{"num_hidden_layers": 10, "hidden_size": 320, "num_attention_heads": 5, "num_key_value_heads": 5, "head_dim": 64, "intermediate_size": 1280, "vocab_size": 16384, "hidden_act": "squared_relu", "norm": "rmsnorm", "norm_place": "pre", "norm_eps": 1e-05, "positions": "rope", "rope_theta": 10000.0, "rope_fraction": 0.75, "qk_norm": true, "attn_scale": 0.153, "bias": "all", "tie_word_embeddings": false, "parallel_block": false, "extras": ["capped logits"], "init": "normal", "init_std_qkv": 0.0261, "init_std_o": 0.00583, "init_std_up": 0.0261, "init_std_down": 0.00292, "optimizer": "adamw", "learning_rate": 0.00248, "beta1": 0.95, "beta2": 0.99, "weight_decay": 0.033, "lr_head": 0.00809, "warmup_steps": 205, "schedule": "wsd", "decay_fraction": 0.454, "decay_shape": "linear", "final_lr_fraction": 0.0, "batch_tokens": 65536, "max_seq_len": 512, "doc_mask": true, "train_tokens": 578300000, "max_steps": 8825, "dataset": "wikipedia_en"}
Each number is 128 + 32 x the weight over its row's rms, rounded and kept within 0 to 255. Layers, rows and columns count from 0. The size above them is the row's rms in percent of the matrix's.

# layer 7 MLP up, 1280x320, rms 0.128, rows 991-999, columns 80-159
size [117 152 123 130 121 156  29 114  23]
[[119 153  87 109 166 131 114 182  73  53 144 186  68 136 137  66 125 151  90  83 116 153  67 120 117 152 127 143 112 131  93 157 124 132  72  93 169 104 102 113 153 149 153 105 129 126 210 111  98 133  81  88  67  61  74 147 113 134 173 139 135 110 131 140 108  91 148 111 167 137  95 107 205  91 160 104 168  90 114 122]
 [148 137  91 146 145 113 131  88 179 141 101 183 189  94 124 126 161 101 142 100 177 150  90 160 137  98 112 107 114  81 135 135 103  59  88 134  57 157 133 155 110 107 112 197 124 151 125 118 144 137 215 112 167 134 106 152 163  99 147 131 137 107 191  98  90  86  86 103 168  93 127 125 117 186  84 155 142 121 153 117]
 [126 117  54  56 139 109  87 167 132 138 119 113  93 120  83 114  95 203 147 141 100 144 113 133 199 135  91 128 176 170  85 166 107 129 103 111 126 145 116 112  86 180 143 110 110 141 144 140  94 110 161  87 142 173  90 157 164 114 128 157 113 109 205 117 161  93 131 130 107  92 108 155  90 116 160 135 137 154 165 153]
 [155  72 202  83  96 100  79 102 127 156 146 200 130  71 146 155 156 220 139 193 141 135 118 161 142 148 152  79 143 112 139 145 121 128 178 186 122  44 168 139 138 145  81 119  34 151 147 109 120 136 169 132 119 116 137 118 179 130 106 140 104 148 145  82 125 150 103 144 156  78 113 116 111  93 138 174 154 130 184 109]
 [172  56 102 130 106 124 103 183 145 174  84 157 114 105 164  79 124 134 117 120 111 181 106 132 162 164 144 124 128 118 134 108 108 143 117 164 155 164 154 128 121 130  84 114 152 133 128 111 104 146 192 178 121  88 134 111 100 101 155 115 103 106 129 131  96  75 146  54 221  68 104 143 130 126 127 180 107  99 131  87]
 [147  82 121 159  60 145 109  74 202 135 165 121  82 143 142 126  91 123  80 148 173 137  41 146  83  83  83 137  94 149 102 142  67 165 159 140 189  75 125 153 107 150  85 125  88 140 146 152 108  93  42 173  85 141 156 135  95 140 111 101 135 100 112  96  84 134 119 123 188 168 122 194 147 122 152 110 137 142 155 142]
 [116 129 132 135 193 161 108  98  56 118 153 131  31  96 166  83 104 159 118 181 112 116 114 154 172 127 134 126 150 112 117 131 113 107 120 134 125  81  56  45 160 138 104 145 129 112  68  94 110 135 155 114 113 175 181 167 195 165 175 113 154  89 178 120  46 154 170 147 114 115  90  99  75 130 164 155 154 148 120  83]
 [ 90 118 128 129 149 165 105  77  98  56  74 115 114 131 143 148 123 103 158 141 110 111 109 108 104 117 125 127 147 143 100 145 180 119 124 129 141 102 147 101 173 118 123 128 145 120 127 116 134 146 117 112 181 102  95 113 189  86 156 172 193  78 137 149  74  67 142 122 115 152 119  94 116 139  96  90 140 175 158 146]
 [129  69 182 137 105 194  90 104 129 163 114 151 102 106 122 102 105 128  79 192 142 103 132 142 105 117  78 113 174  75  78 108  58 128  96 134 142 141  82  69 128  88 162 124 125 177 130 147  64 133 163 146 119 125 139 124 129 200  60 115 111  55 166 103 100 101  82 132 201 121  84 131 148  86 126 114 136 127 155 124]]
# layer 7 MLP down (transposed), 1280x320, rms 0.118, rows 991-998, columns 80-159
size [122 155 118 128 122 155  34 113]
[[149 149  86  85  92 100  89 141  95 111 198 188 149 124 126 100 106 169  93 159 113 130  87 140 155 161 140 100 100 142 172 150 171 160 113 107 153 160 135 132 126 160 177 199 142 173 143 139 146 115 136 102  82 123 122  63 149  91 158 125  98 154 133 163 148 124 187 115 105 123  83 109 192 123 162 113 118  43 110 118]
 [113 182 132 101  38  95 168 175 125 115 129 104  87  76 149 159  80 122 176 203 205  92 151  59 110 178 129 114 137 138 126 131 127  73 124 163 159 125 121 140 112 132  80  84 180 145  98  43 172 136 153  87 153 146 137 133 159 145 117 103 105 139 208 147  70 120 148 104 141 153 179 173 137 121  71  71 161 206 126 109]
 [143  94 138 125 137  97 125 127 120 189 177 125 157 149 148 117 157 115 143 105 110 131 112 108 161 132 107 106 149 206 167 112 134 151  87 122 109 181 139 166  89 140  97 111 171 104 117 122 138 178 138 149 175 151 159 140 112 118 127 101 133 116 104 102 137 114 120 110 110 146  97 141  92 126 134 193  85  75 121 142]
 [115 134 161 103 121 105 120 102  59 122  64 104  67  79 166 104  86 173 106 132 156 116 106 104 169  61 141 117 183 139 145 165 156 121 100 166  85 116 163 198 119 160 171  83 125  81 124  84 121 122  88 125 165  93  55  95  98 112 135 123 137 179 124 101 153 101 150 111 158 123 182 149 167 160  82 141 139  67  80 127]
 [ 87 109 154 137 153  95 143 123 125 166 170  78 125 134  86 123 150 143 112 159 131  56 128 127 135  71 118 135 145 130 138 160 181 107 102 146 150 102 163 147 165  72 114 153  71  53 126 115 102 128 102 121 110  66 140 110  74 138 150 170 101 116 168 157 144 108 150 164 134 148 169  65 104  99 138  55 176 140 118 186]
 [151 110 141 144 160 140 128 162 176 125 177 134  87 156 112 143 157  78  86 100 131 107 131 120 201  78 157  76 177 105 194 156 124 160 120  85  83 161 129 225 150 140 110 158 148 119 160 101 119 114 147  93  58 169 137 154 109 129 208 131 149 104 136 142 103  81  80 102  98 147 202  76 123 116 121 183 102 119 119 160]
 [135 121 114 129 128 124 100  99 151 152 130 141 121 130 140 158  63  99 158 107  98  79 114 113 113 146 134 193 142 154 163  96 129 137 103 175 138 110  83 148 131 210 126 169 148 164 173  72  99  91 118 115  90 141  69  84 150 131 118  99  84 116  72 128  69  98 153 111  96 133 147 170 121 103 105 102 113  95 137 124]
 [124 101  85 149 110 153  71 191 121 152 149 141 155 130  89 119 125 146 149 193 182 134 127 112 153  80 142  75 122  94 125  92 155 122 150 185 121  95 141  95 131 127 116 108 171 103 142 102 124 144 155 123  55  66 110 137 111 129 117 113 167 119 140 139 139 137  89 152 128 132 109 163 117 180 153 120 151 114 131  77]]